From a checkpoint of a small transformer trained on Wikipedia: no biases in attention or MLP, a variant of Adam for these matrices.
Each number is 200 + 40 x the weight over its row's rms, rounded and kept within 0 to 999. Layers, rows and columns count from 0. The size before them is the row's rms in percent of the matrix's.

# q: layer 7 attention query, 96x96, rms 0.0972, rows 36-63, columns 0-95
# k: layer 7 attention key, 96x96, rms 0.0938, rows 36-63, columns 0-95
# v: layer 7 attention value, 96x96, rms 0.0904, rows 32-39, columns 0-95
# o: layer 7 attention output (transposed), 96x96, rms 0.0924, rows 32-39, columns 0-95
q36,078,203,140,180,171,187,244,254,196,152,146,165,175,245,207,182,197,190,199,187,202,162,149,191,289,145,235,235,153,203,134,167,178,234,164,198,192,183,179,172,250,167,211,270,191,201,259,159,360,213,252,183,215,220,263,186,154,193,214,204,257,190,185,161,177,189,221,210,207,190,253,212,185,249,196,208,165,292,243,161,252,296,239,208,174,204,241,264,229,217,128,178,215,197,225,234,218
k36,077,254,226,165,156,240,254,180,199,242,264,150,227,219,217,161,162,236,201,133,170,226,235,190,227,188,236,210,235,150,140,235,241,169,193,189,153,221,289,256,141,163,200,204,196,215,138,160,209,207,159,163,164,152,151,231,248,207,194,158,303,165,161,214,190,258,192,178,188,211,202,216,204,157,277,187,153,218,164,282,249,239,195,227,172,213,204,152,259,290,136,165,162,202,185,198,130
q37,092,210,241,191,263,213,174,222,126,180,221,158,169,127,195,198,206,182,217,144,197,149,176,177,196,165,152,193,213,159,258,210,197,222,188,160,195,197,205,160,224,152,198,283,220,233,214,170,234,217,191,127,184,211,275,92,183,170,205,263,162,162,208,234,150,265,131,171,238,206,224,148,162,226,123,262,220,147,257,128,182,181,193,139,214,236,238,255,191,181,142,173,196,222,114,202,245
k37,078,230,212,179,153,284,200,250,211,232,218,221,258,196,220,263,214,149,153,171,209,208,293,146,211,206,162,265,207,185,156,256,157,188,213,144,266,215,153,223,125,180,288,169,216,199,168,197,214,221,159,153,141,211,208,173,248,157,194,150,183,283,234,235,169,236,210,138,211,259,234,200,203,196,182,230,170,226,209,201,213,185,240,184,173,224,127,196,230,239,148,116,211,226,146,253,117
q38,093,288,177,181,250,170,305,191,128,138,189,204,218,230,208,167,198,291,263,186,220,170,225,188,224,137,255,212,185,223,147,250,212,267,258,214,164,204,195,197,214,207,127,192,151,194,237,207,205,201,239,223,211,259,235,220,177,213,116,146,239,154,146,227,184,234,181,200,165,242,177,204,237,218,277,189,188,229,189,199,198,198,167,184,189,124,223,214,207,250,145,223,87,176,241,149,223
k38,088,237,157,68,250,162,244,163,181,188,188,171,160,192,183,167,161,274,220,125,123,198,182,220,255,97,244,215,218,177,193,199,283,279,239,226,198,260,219,227,174,236,190,203,172,210,215,222,198,167,235,276,256,240,150,224,151,183,131,165,210,184,125,198,180,230,227,250,154,201,162,174,203,188,262,226,187,169,204,223,235,187,218,219,227,161,241,168,178,259,191,221,180,149,207,174,204
q39,081,186,181,165,204,186,200,232,101,236,210,183,227,184,208,219,197,207,142,172,240,177,187,201,280,101,128,218,279,158,152,143,181,210,198,163,176,257,233,146,211,228,156,247,221,275,191,130,252,205,212,104,225,214,248,188,200,193,260,253,191,143,175,140,201,182,184,250,221,205,229,168,156,210,179,116,212,128,193,248,156,205,196,187,213,213,245,252,187,207,169,167,175,195,201,233,115
k39,085,227,187,93,255,166,289,225,139,174,237,181,185,147,171,177,135,164,160,156,125,192,161,193,229,187,199,185,239,189,193,219,207,241,197,276,187,228,213,244,110,227,224,188,201,215,142,241,220,177,216,182,216,177,112,216,206,180,219,202,258,228,141,235,243,180,252,245,219,177,200,187,135,190,226,162,113,188,222,220,263,193,217,183,240,164,162,243,211,231,243,106,184,153,148,180,243
q40,085,146,197,177,157,207,141,161,233,173,178,179,235,118,118,195,235,191,228,209,238,234,200,163,158,216,196,225,134,160,187,163,192,211,196,183,229,208,182,141,246,150,258,243,217,269,185,190,267,229,192,254,161,190,208,235,261,225,216,210,179,171,210,156,187,143,260,159,230,201,252,232,95,141,178,184,197,199,158,240,255,273,214,180,151,236,202,215,168,132,246,115,250,232,211,280,196
k40,092,205,178,238,184,245,126,204,234,191,172,223,255,129,191,248,195,195,232,221,243,204,207,206,170,284,163,198,178,247,201,194,198,170,208,159,223,221,185,185,192,111,267,158,216,207,210,171,212,228,261,210,149,223,220,179,218,220,216,210,146,218,304,232,199,198,212,100,212,162,194,190,196,153,101,192,249,242,225,170,206,177,224,207,153,280,157,228,211,139,230,64,217,250,217,224,157
q41,083,219,207,191,104,205,209,147,139,161,211,269,238,177,185,273,201,234,186,236,251,240,213,139,161,238,192,231,211,230,163,195,214,202,294,153,247,233,203,160,187,108,222,190,220,129,185,176,183,141,230,280,181,241,186,192,280,184,206,183,179,196,200,199,210,203,278,167,269,198,165,271,182,172,215,148,196,307,208,250,182,196,155,135,186,227,196,194,213,198,271,154,244,193,200,206,185
k41,114,181,231,209,158,149,206,106,185,139,177,256,218,189,197,261,168,158,152,133,232,194,186,243,208,245,170,261,233,173,194,182,142,241,186,207,270,225,142,177,286,132,188,212,177,263,156,213,211,178,163,179,192,215,148,181,280,185,232,162,187,167,222,230,166,172,193,259,209,208,178,259,177,214,168,188,230,205,168,182,235,233,260,129,149,193,203,178,148,189,313,114,212,249,228,213,187
q42,127,207,240,265,198,215,290,249,192,159,256,216,206,261,284,207,140,196,159,237,154,170,216,239,210,178,141,197,249,189,230,271,230,223,150,200,177,143,197,224,184,207,200,174,209,137,213,250,136,166,177,178,173,166,176,233,183,212,192,223,167,207,162,279,202,220,222,190,116,185,191,202,240,257,153,253,162,179,268,140,143,161,233,186,227,162,197,178,232,271,238,268,200,120,173,161,259
k42,090,224,147,143,190,206,230,270,171,164,174,257,174,302,230,190,209,174,163,135,215,209,203,172,255,183,228,263,164,146,112,188,181,219,249,215,210,175,190,159,151,218,178,246,172,254,155,160,145,218,158,164,227,202,211,236,258,199,188,220,269,190,120,197,241,208,137,276,181,191,226,214,215,244,275,210,156,204,142,263,209,199,216,149,136,138,208,226,197,200,203,210,165,196,191,249,286
q43,099,170,224,235,174,180,262,221,172,206,162,179,162,200,177,163,153,197,188,275,151,250,197,264,255,224,142,154,203,182,172,137,271,238,201,208,220,187,143,180,176,151,225,248,211,128,133,138,236,230,166,205,107,195,210,241,122,179,158,178,192,221,234,239,203,212,258,165,223,211,131,230,227,181,193,257,151,225,185,196,180,230,201,265,184,179,224,206,187,205,303,256,226,126,147,148,235
k43,099,279,220,162,101,250,206,240,155,210,183,238,179,218,217,150,217,186,256,216,164,244,265,131,186,155,200,236,166,241,194,194,186,204,236,208,147,181,168,196,179,223,214,240,260,168,174,180,155,247,167,171,155,244,213,205,227,207,106,280,214,155,159,214,279,174,156,112,206,204,204,194,242,184,236,180,156,188,147,247,204,181,112,212,116,170,259,237,200,194,191,194,167,128,193,190,157
q44,107,124,290,172,208,204,195,183,160,243,198,117,235,185,239,261,219,199,213,223,154,145,193,174,118,207,182,112,214,180,184,160,189,267,224,207,176,221,167,160,193,152,261,165,223,231,234,279,177,193,201,227,167,263,181,187,178,198,214,211,182,201,257,315,280,172,214,166,120,265,245,276,211,219,191,258,221,170,208,255,219,232,189,213,158,193,259,171,180,211,177,187,199,195,210,140,193
k44,105,205,190,243,198,153,144,191,284,220,187,161,193,157,161,291,255,233,288,283,133,191,272,231,151,180,197,234,171,184,211,198,255,213,292,197,214,201,229,164,213,183,222,200,214,181,247,175,177,235,184,264,233,225,225,199,144,278,177,263,167,202,269,239,216,193,219,140,175,114,218,202,217,199,218,187,272,223,268,238,143,180,179,261,175,221,224,201,218,219,147,218,181,217,155,192,164
q45,101,208,207,300,221,179,198,196,269,201,240,282,251,179,150,213,240,193,227,194,270,233,214,245,282,257,206,160,193,192,299,260,227,207,218,263,224,238,144,250,236,149,178,190,128,261,156,257,216,191,254,188,209,174,201,206,148,196,173,268,220,157,215,246,228,207,221,249,121,186,164,204,229,224,229,211,203,216,192,199,119,167,255,208,164,257,220,186,252,216,213,148,172,202,172,245,203
k45,104,183,165,189,241,258,204,201,233,213,214,271,160,86,160,199,192,218,247,243,279,182,183,196,185,211,157,107,175,191,194,149,214,176,183,211,160,172,182,213,229,149,224,207,183,239,170,182,165,206,179,227,205,272,211,235,207,212,211,264,203,167,110,104,203,146,206,243,115,161,105,164,185,270,177,175,160,172,234,195,225,234,211,164,219,222,208,202,121,203,228,188,207,144,212,277,160
q46,114,234,155,177,175,219,244,135,269,209,151,187,207,236,179,150,188,171,170,210,200,172,166,257,211,281,245,215,209,153,147,195,196,219,241,211,185,175,183,199,220,122,185,247,151,190,160,100,177,222,255,260,200,235,214,205,140,155,160,161,207,197,230,313,228,193,165,211,286,184,193,194,235,281,238,164,206,246,203,249,192,203,198,189,174,192,154,134,183,213,219,179,247,136,208,164,303
k46,114,239,159,122,190,264,195,159,232,230,208,170,207,188,252,156,236,228,209,286,198,221,181,109,154,187,222,274,219,191,210,216,214,171,237,160,239,194,148,209,211,195,173,144,208,220,172,171,184,254,203,230,149,214,169,220,211,238,133,121,252,173,131,137,197,184,222,235,248,151,165,110,176,211,256,180,170,193,164,167,204,261,93,169,191,174,157,151,256,150,226,218,204,167,150,182,224
q47,125,214,264,188,232,174,258,203,172,208,171,256,164,199,245,159,235,161,94,191,161,196,280,234,201,162,277,152,221,222,254,227,201,225,173,244,247,204,232,230,241,202,230,203,277,192,211,200,236,99,266,173,233,223,142,233,143,198,230,170,225,228,272,116,208,244,281,235,180,125,181,191,184,164,206,194,205,211,234,208,221,255,168,256,211,238,218,141,246,176,226,195,179,190,165,173,166
k47,126,203,178,201,188,228,162,280,164,144,179,225,161,164,119,235,239,213,208,133,194,191,215,295,181,182,207,142,204,226,249,227,165,184,263,213,241,235,169,144,279,180,189,260,189,238,272,159,230,167,189,179,226,193,198,187,224,133,228,150,195,218,252,202,182,236,234,233,240,235,202,132,236,215,274,199,175,212,262,169,183,192,174,247,222,230,149,211,71,267,188,168,204,191,211,167,140
q48,091,228,164,183,192,133,193,186,163,161,161,260,164,211,149,191,222,147,204,127,235,205,227,177,232,130,252,241,154,165,139,202,148,271,227,233,194,192,173,140,170,159,163,291,199,235,198,114,224,234,221,143,231,223,251,139,258,258,237,238,152,210,182,158,180,182,187,149,258,213,233,150,191,271,234,241,194,207,178,217,155,192,181,208,135,197,240,240,204,200,124,165,234,164,184,263,174
k48,073,237,187,245,200,206,214,120,190,148,254,241,215,145,190,212,141,190,279,123,186,169,202,214,205,213,224,191,147,239,156,202,236,183,270,234,239,220,43,197,169,204,176,197,235,198,167,196,93,184,290,191,225,212,165,221,166,210,205,165,160,268,171,172,165,216,233,239,243,121,225,193,205,162,243,209,227,203,170,206,224,221,222,206,214,167,195,223,251,248,178,201,252,142,232,174,143
q49,062,202,169,210,183,252,244,207,255,276,150,198,229,172,227,195,268,214,249,249,145,271,185,173,163,245,189,199,230,238,255,155,250,164,136,195,255,284,242,231,169,194,228,147,181,155,175,218,190,208,205,185,258,163,205,171,178,229,155,209,190,147,219,198,203,124,227,174,132,199,222,140,204,152,251,213,233,188,281,190,189,178,117,232,284,257,141,171,213,187,228,238,182,264,221,171,151
k49,078,148,286,215,183,202,188,266,207,214,195,179,169,197,187,178,216,149,197,271,162,189,164,192,173,164,118,170,218,210,313,180,188,179,149,194,227,182,244,221,206,218,208,177,244,141,252,274,238,186,230,215,243,145,138,211,96,191,197,208,209,147,220,146,199,245,151,166,245,188,171,172,187,190,147,235,172,192,257,141,192,156,215,169,201,167,225,200,251,213,272,244,223,127,194,156,292
q50,080,179,174,171,188,174,186,233,160,223,134,213,200,170,170,139,215,204,183,152,228,170,247,115,208,119,202,262,178,173,103,184,131,193,188,179,205,239,239,145,184,175,223,308,159,245,252,98,172,207,233,169,230,221,268,189,206,187,214,229,232,270,199,139,184,260,227,158,191,192,229,168,183,253,211,233,214,202,121,210,125,217,185,172,183,172,208,238,211,138,137,179,205,171,162,170,222
k50,079,260,153,237,249,129,191,171,117,240,199,216,251,160,164,174,168,230,197,145,231,255,215,207,237,148,248,208,181,197,130,183,212,206,197,178,194,168,175,216,195,180,169,208,180,235,110,142,173,223,176,232,161,200,212,238,261,230,185,178,207,246,152,202,154,133,302,198,147,142,206,195,138,139,259,181,232,228,147,265,171,205,233,221,189,210,219,191,191,255,156,156,114,170,228,164,131
q51,074,205,178,283,224,175,128,188,196,144,227,281,174,233,184,162,214,241,233,140,254,167,248,117,201,163,251,226,102,187,176,212,135,244,156,271,164,211,202,198,198,179,176,254,162,243,254,170,203,210,230,176,240,186,161,156,181,219,271,246,222,208,255,196,163,252,209,171,194,197,190,190,292,209,220,189,250,167,163,242,247,218,226,223,147,170,249,204,183,175,166,177,249,167,257,272,243
k51,081,253,161,198,184,181,188,113,202,223,216,238,233,221,215,225,224,252,200,150,197,218,245,205,236,231,254,213,151,174,166,180,258,202,235,187,119,313,266,198,158,173,249,219,184,262,173,184,223,207,256,193,160,253,156,260,203,171,195,190,281,169,219,237,218,228,236,224,123,221,170,223,224,150,225,167,197,215,187,284,226,224,234,226,197,233,229,228,166,145,170,107,167,197,194,213,95
q52,085,225,190,164,223,230,158,168,141,143,224,250,221,141,195,174,212,195,284,168,255,177,231,149,191,173,234,254,93,225,177,205,228,268,162,232,149,191,190,197,182,203,226,242,164,235,197,161,257,237,243,204,208,258,169,210,159,203,239,149,143,228,200,148,195,194,227,201,252,204,208,186,159,227,256,156,295,262,156,127,235,223,201,199,133,182,233,208,231,179,173,141,291,157,254,235,186
k52,084,270,206,182,218,157,190,168,146,214,208,190,157,146,192,228,179,228,203,172,215,213,194,275,270,164,240,263,186,162,169,234,205,257,217,196,200,254,232,247,152,172,270,153,216,347,211,184,232,235,199,268,151,228,146,226,226,118,194,187,227,219,190,241,148,194,201,195,213,230,168,220,228,188,129,169,177,186,173,212,253,173,202,168,195,219,141,244,247,191,176,97,170,164,174,222,126
q53,096,262,200,147,216,177,259,244,146,212,247,191,184,95,195,173,215,231,217,208,182,184,163,205,232,215,183,227,153,221,184,175,297,217,224,157,158,180,219,248,185,212,167,205,145,155,208,214,200,279,269,215,215,229,229,263,165,167,167,158,198,181,203,168,147,267,237,185,249,149,177,101,193,272,240,188,177,236,229,184,231,158,193,173,198,114,171,256,264,237,245,208,155,217,133,145,216
k53,107,185,201,69,217,160,253,200,135,243,204,98,176,93,214,172,143,212,194,210,211,244,103,146,249,152,250,227,181,175,183,244,263,214,218,205,206,136,244,232,213,159,221,191,208,194,179,214,158,161,212,271,218,172,181,208,253,131,129,195,204,145,154,229,204,228,189,202,178,211,244,224,234,210,207,203,235,225,182,143,219,188,193,169,171,142,172,176,274,252,207,202,193,204,149,199,229
q54,086,173,181,180,97,159,166,152,207,170,233,246,228,174,177,142,219,291,235,270,215,225,235,222,145,235,201,221,146,224,172,196,215,183,247,146,154,213,211,228,174,222,238,120,195,207,227,218,159,187,183,292,198,205,143,273,211,259,121,158,176,225,208,207,209,125,286,167,184,121,225,194,209,186,181,154,258,189,154,214,210,231,255,208,168,200,180,155,231,172,259,176,141,200,250,201,191
k54,104,172,195,217,234,192,98,253,228,218,163,219,133,166,159,239,189,186,183,230,203,210,144,325,176,234,179,200,207,217,221,203,134,201,148,129,210,169,192,212,237,185,154,199,136,231,215,210,268,197,263,204,227,167,131,212,153,247,190,252,148,170,241,211,211,204,219,238,236,157,130,126,189,203,146,212,220,172,290,175,177,173,270,171,206,182,189,153,185,151,292,179,186,177,175,169,223
q55,091,212,230,170,214,236,187,228,300,262,205,216,187,139,203,179,195,200,200,232,107,217,195,235,222,241,179,230,129,195,260,247,191,230,212,160,260,235,228,153,140,197,294,171,247,167,221,257,258,202,205,260,172,180,195,257,238,179,192,169,170,182,199,232,144,194,269,152,196,187,251,194,143,183,172,203,202,181,274,161,214,199,224,234,216,214,185,92,207,227,283,202,184,216,119,140,221
k55,096,142,203,268,199,257,143,274,180,207,157,166,179,172,239,213,180,142,168,235,222,262,137,283,255,271,104,175,192,182,240,249,174,169,171,157,245,194,216,183,232,194,192,223,196,193,220,223,225,200,205,109,157,182,248,151,217,193,225,195,201,211,259,248,230,185,131,186,160,219,164,107,247,231,167,212,215,188,266,153,217,195,286,222,229,192,215,153,200,244,227,209,220,188,130,251,220
q56,069,218,200,255,215,178,158,199,150,154,176,172,197,74,162,183,172,157,170,189,176,268,224,177,163,273,216,212,99,187,236,124,205,187,148,175,227,130,199,234,205,176,277,128,210,158,182,182,157,235,249,238,203,242,165,160,187,174,226,226,166,224,285,167,132,224,190,192,252,220,219,201,160,159,222,221,219,216,259,172,236,178,190,156,258,279,204,169,159,189,201,144,242,213,158,201,210
k56,080,196,223,272,193,157,219,152,203,186,186,118,206,133,265,214,192,164,250,241,288,231,157,188,201,223,161,164,245,232,244,204,168,153,217,212,176,166,228,257,325,204,166,208,244,141,200,195,217,189,201,195,179,210,218,152,181,247,180,274,130,144,276,252,198,193,223,144,240,216,265,247,225,220,149,215,233,203,193,144,187,212,168,188,162,200,259,143,228,174,229,278,247,212,219,231,182
q57,089,179,204,167,243,237,186,150,301,187,194,200,203,141,179,179,223,151,293,238,227,194,237,188,172,206,238,187,169,159,173,167,156,278,210,223,140,176,187,227,183,178,247,186,209,290,234,230,179,186,256,245,210,197,184,243,146,248,208,176,253,228,235,281,195,136,199,168,142,215,252,222,188,271,198,172,186,213,171,188,245,281,172,204,195,250,170,182,122,179,170,109,168,195,235,154,266
k57,081,176,169,209,218,212,140,119,281,200,154,167,242,112,212,246,225,218,269,288,243,188,203,172,144,229,184,164,234,230,226,197,189,159,197,136,202,223,201,191,261,114,222,150,192,212,245,175,232,212,249,254,167,187,186,170,158,199,192,207,166,190,256,173,173,183,252,125,222,234,204,191,189,193,124,214,236,224,235,194,147,256,207,151,210,265,197,197,200,105,186,167,220,278,227,216,127
q58,096,187,201,159,243,251,215,229,249,194,190,218,211,193,160,177,261,154,223,189,207,165,254,126,232,220,215,212,214,135,207,187,167,273,128,267,188,225,146,186,121,131,275,198,218,257,241,182,258,208,182,176,163,189,210,157,194,192,244,171,243,226,226,167,196,172,165,135,208,266,235,203,169,250,119,195,197,187,174,206,242,245,191,227,211,225,131,253,182,159,127,76,191,224,246,184,208
k58,134,239,175,221,226,259,147,223,221,215,222,191,198,136,175,202,257,237,193,179,195,191,243,180,186,217,214,188,180,183,187,198,191,212,157,229,227,220,200,191,127,143,291,186,210,266,220,148,200,247,158,280,182,204,213,208,167,183,195,134,241,234,187,181,175,190,188,105,194,205,200,200,152,190,155,178,218,179,209,189,231,208,219,259,189,302,171,277,167,202,156,40,186,241,259,214,115
q59,110,213,230,153,205,184,226,166,126,221,173,218,210,223,256,188,159,138,176,170,212,201,195,188,155,208,197,104,174,214,141,109,187,167,249,141,236,266,183,175,231,124,162,234,184,188,193,189,197,124,231,224,188,208,140,167,169,187,251,200,140,204,224,118,162,258,209,169,267,206,169,260,176,136,206,173,265,218,189,224,245,243,268,164,196,248,246,227,170,166,248,212,193,245,176,192,112
k59,123,214,167,196,151,89,217,171,145,187,217,218,245,188,158,230,189,200,230,204,195,206,208,172,153,145,206,297,240,167,207,197,234,265,229,217,256,221,162,223,306,173,113,229,235,256,163,125,200,167,171,231,180,140,139,178,180,191,176,197,189,188,233,266,182,240,202,203,199,149,183,136,219,158,201,175,218,246,233,214,212,183,116,189,156,212,192,137,156,225,218,90,209,199,160,191,171
q60,112,180,197,195,238,268,172,199,171,236,217,146,187,264,303,231,184,165,224,217,218,153,150,157,188,172,149,289,216,203,168,264,180,167,266,111,108,147,265,194,176,257,181,209,250,262,234,180,158,173,125,265,194,199,151,204,222,237,212,160,202,221,202,249,224,195,148,171,213,218,283,153,211,228,176,196,206,174,214,229,247,183,220,145,202,148,218,220,151,167,190,243,198,213,261,182,223
k60,119,183,139,185,246,196,205,255,238,236,232,211,236,319,245,183,225,218,158,198,150,184,175,154,199,248,274,287,178,204,137,232,205,166,217,143,257,259,278,183,93,284,207,193,180,217,193,210,195,229,230,207,192,173,182,208,182,242,220,207,221,244,230,291,228,218,203,217,190,200,263,214,135,188,209,223,189,240,217,225,227,140,216,194,225,160,197,224,284,170,166,249,198,247,202,159,254
q61,123,123,250,222,126,192,141,204,245,245,163,229,203,211,153,200,135,205,251,225,236,171,189,180,192,166,229,119,192,285,172,223,248,225,209,142,176,240,165,250,204,263,168,134,139,241,268,218,248,176,174,218,236,170,233,189,240,195,247,215,158,215,136,203,192,165,173,201,281,214,230,264,262,163,197,190,169,204,228,160,169,131,268,214,149,135,235,259,226,227,184,196,170,237,239,184,205
k61,127,201,234,155,178,213,202,170,219,232,224,219,193,278,164,175,159,220,198,198,201,147,182,250,146,188,210,236,249,174,121,141,271,277,185,149,175,200,140,214,232,253,171,154,194,179,236,173,206,179,272,215,232,217,266,123,229,217,239,222,137,190,178,133,174,174,190,205,108,145,170,252,175,210,97,164,242,241,203,291,150,175,259,147,208,227,218,229,221,188,188,156,228,204,174,201,190
q62,104,297,185,238,162,271,197,152,264,221,221,223,250,250,207,166,245,191,161,192,213,131,234,196,146,207,270,250,227,165,252,287,156,195,188,239,207,280,242,188,202,166,224,216,205,200,193,295,210,108,214,255,269,212,204,215,266,170,229,185,141,213,133,192,181,206,164,212,195,181,244,165,214,149,220,164,218,207,235,158,143,232,262,192,191,183,180,206,282,250,179,170,197,158,201,226,192
k62,108,204,131,212,209,231,229,182,227,179,234,180,206,273,156,230,192,252,153,174,194,201,147,273,193,222,166,182,219,97,182,212,221,200,203,198,219,209,160,145,212,187,205,191,171,227,157,210,194,206,171,236,239,213,208,204,189,206,227,49,248,198,163,83,158,220,173,265,164,217,186,172,178,242,189,244,256,214,241,157,195,296,268,175,232,184,149,196,168,257,242,206,225,219,244,262,246
q63,129,312,209,262,218,236,195,191,118,139,221,213,141,237,267,168,231,219,208,201,221,226,257,199,168,145,230,167,209,175,207,151,280,256,206,180,173,172,207,179,156,156,210,219,215,145,170,139,166,243,156,283,211,200,203,202,180,204,113,162,156,218,157,155,166,189,248,138,173,195,210,287,200,166,177,215,172,248,173,216,182,157,268,243,224,188,164,261,173,250,227,170,149,222,249,199,169
k63,121,250,191,252,173,188,258,242,180,178,211,179,171,284,222,209,223,224,241,246,150,156,232,202,129,185,206,255,181,151,243,162,239,232,143,266,206,171,151,176,203,154,208,196,208,161,162,180,211,179,131,215,137,70,104,230,147,189,205,162,242,171,130,247,179,228,154,128,199,233,254,215,215,203,159,225,154,215,207,208,194,167,205,207,202,141,151,242,169,200,273,225,204,180,248,159,198
v32,086,133,200,199,232,180,183,125,194,188,194,210,182,193,193,190,209,209,215,193,181,183,160,200,146,238,171,173,145,159,152,199,207,207,182,115,158,179,251,121,184,211,192,219,138,211,116,232,100,180,150,217,240,232,241,222,155,284,189,213,238,226,223,201,238,171,202,200,242,260,263,210,290,177,221,200,173,262,228,83,231,164,200,232,242,228,213,284,202,210,137,207,256,177,248,182,174
o32,077,207,259,187,176,128,212,174,142,192,162,149,124,221,184,188,205,208,181,255,202,187,190,135,291,157,219,117,234,232,187,143,149,155,232,226,300,243,159,166,218,220,212,213,150,173,189,222,219,262,250,179,228,220,194,167,197,126,238,182,203,177,158,183,227,181,191,163,163,256,172,287,210,136,162,189,250,163,200,255,200,217,157,127,121,202,156,188,211,203,240,241,218,165,191,201,130
v33,091,175,226,181,170,169,250,175,212,224,166,233,177,206,104,152,207,166,160,238,195,199,169,229,267,159,259,234,233,157,180,162,227,258,177,215,151,99,178,245,211,188,210,294,111,231,161,156,208,181,196,199,264,200,264,197,183,241,170,203,131,196,176,218,196,231,232,171,240,170,246,158,267,193,257,225,244,230,139,213,244,231,192,236,113,216,197,298,217,160,179,194,207,225,193,182,244
o33,089,141,167,195,217,128,127,219,201,157,192,189,198,256,223,159,177,241,147,187,244,218,224,218,206,199,152,174,200,209,272,209,171,153,234,241,187,294,219,162,123,199,263,145,210,196,183,244,203,140,210,157,208,222,142,219,210,184,219,282,224,158,263,179,262,158,127,209,284,214,168,216,234,204,121,143,183,196,223,206,157,227,187,203,200,212,171,88,228,157,166,165,152,199,205,180,251
v34,094,239,168,218,239,249,190,185,182,205,292,236,172,186,221,206,215,181,210,119,179,215,220,240,253,214,205,181,122,262,161,162,213,226,207,150,199,192,198,158,184,181,208,149,220,230,246,165,190,135,240,234,310,244,199,250,118,261,129,155,248,201,216,224,251,212,241,199,206,136,214,207,200,204,252,192,221,275,164,195,154,116,199,220,211,203,224,181,249,186,141,206,297,190,274,195,187
o34,096,213,181,185,190,145,212,184,193,233,120,219,187,248,216,237,166,197,183,237,162,243,180,159,194,192,223,236,261,188,211,199,240,159,190,219,185,225,188,244,147,223,170,204,195,183,130,208,253,249,178,151,189,220,190,173,336,223,277,260,130,190,156,243,155,193,255,192,184,247,175,276,124,178,246,248,205,153,274,207,133,178,181,168,139,282,157,134,216,232,165,206,202,209,158,212,184
v35,088,198,167,190,191,195,213,230,140,268,197,153,266,212,216,212,256,255,229,280,213,303,191,221,203,245,237,165,212,264,206,145,173,231,140,213,130,177,205,203,234,199,203,159,92,213,155,175,201,242,234,201,199,147,268,237,176,216,197,183,164,185,172,225,153,220,200,219,191,199,192,197,154,111,215,148,238,200,116,213,212,147,242,211,200,204,103,205,144,238,215,199,136,235,134,170,231
o35,090,175,224,212,191,180,161,174,225,174,161,193,194,199,183,246,214,154,184,264,152,119,267,159,151,203,242,202,156,158,218,259,190,142,173,185,214,169,156,284,126,215,226,247,265,170,277,255,190,151,158,226,190,224,123,142,236,229,261,176,235,249,239,184,194,214,165,215,183,196,201,205,255,261,174,190,171,207,156,168,252,303,180,230,222,227,298,189,184,161,231,149,205,185,203,185,245
v36,102,185,200,150,231,196,198,205,243,188,148,200,162,192,219,165,159,96,174,150,222,272,209,199,177,199,300,220,184,179,169,204,231,195,193,216,227,223,199,242,194,190,192,239,222,227,202,208,190,188,228,182,233,302,210,192,253,174,252,122,209,224,184,175,279,217,256,194,145,290,202,179,229,242,190,223,188,264,273,206,154,158,158,182,180,201,244,178,137,125,163,203,310,228,152,234,260
o36,100,143,222,252,142,181,217,236,195,220,223,170,207,324,203,219,287,266,225,188,144,208,163,231,187,206,190,167,207,181,160,172,214,172,195,148,179,224,184,197,254,159,194,174,194,232,144,205,213,193,155,225,163,166,187,238,170,201,149,253,232,147,191,182,213,143,200,214,224,207,209,274,194,211,164,217,230,163,239,228,161,203,219,231,240,309,130,242,206,279,154,253,150,168,282,164,112
v37,103,231,176,208,262,201,211,224,119,214,175,268,163,211,197,161,230,323,205,215,205,207,190,231,166,242,229,171,181,245,200,183,159,212,220,196,161,174,204,241,234,202,196,177,150,198,161,155,246,163,168,218,178,236,220,203,164,213,69,161,190,130,205,217,191,226,287,187,129,219,254,167,158,284,211,152,195,249,163,260,210,182,261,222,177,203,153,172,190,211,132,195,137,210,223,117,221
o37,100,186,223,192,166,155,154,222,326,222,161,155,294,230,204,235,219,148,154,197,192,216,203,170,276,165,202,255,210,190,205,231,213,192,181,185,138,207,162,269,170,263,212,232,212,163,246,205,191,220,189,183,251,252,167,154,258,243,266,220,182,231,176,166,147,162,152,187,311,201,179,197,211,201,142,193,221,182,235,225,156,245,151,189,261,170,307,179,188,187,210,175,215,186,173,227,137
v38,093,224,88,200,235,202,238,200,134,137,146,253,268,199,164,198,215,191,175,124,185,184,211,278,196,226,201,231,147,189,161,157,161,147,171,171,176,244,230,211,196,192,206,244,193,217,172,151,193,192,215,159,166,269,223,227,244,152,200,198,229,166,208,266,233,178,239,190,218,148,217,209,154,206,288,210,230,293,243,288,173,158,178,234,171,204,227,223,189,184,131,201,148,250,258,234,267
o38,090,178,201,127,224,162,156,256,275,279,202,218,233,306,216,229,229,228,218,241,254,257,136,144,203,169,242,138,238,200,208,200,263,210,243,201,144,183,177,246,192,212,230,148,215,191,167,268,213,185,164,200,200,192,249,176,152,257,192,250,167,174,228,191,135,201,161,232,200,207,167,224,168,248,136,192,238,151,199,182,169,302,222,173,229,235,153,143,124,239,187,196,173,223,160,214,159
v39,098,209,215,93,216,165,196,256,191,177,250,178,232,212,193,220,190,186,247,155,194,194,233,182,223,175,297,214,236,208,194,161,145,249,220,207,250,186,220,186,212,182,186,305,303,248,205,172,163,300,197,203,224,184,225,204,194,258,300,271,191,276,199,162,244,145,259,215,220,222,128,201,152,244,241,178,217,285,184,175,229,184,193,222,146,156,196,169,206,197,210,200,196,166,177,201,223
o39,093,201,176,278,204,225,193,122,192,244,221,217,236,280,192,214,116,220,220,215,223,259,254,219,185,215,191,153,204,141,226,213,174,171,188,184,171,200,223,218,248,168,173,141,148,206,233,197,267,144,169,204,175,226,246,257,169,130,218,217,246,166,244,244,172,224,129,182,155,194,181,193,187,163,184,210,273,233,184,233,206,171,233,170,209,270,231,225,174,313,124,145,142,274,160,227,237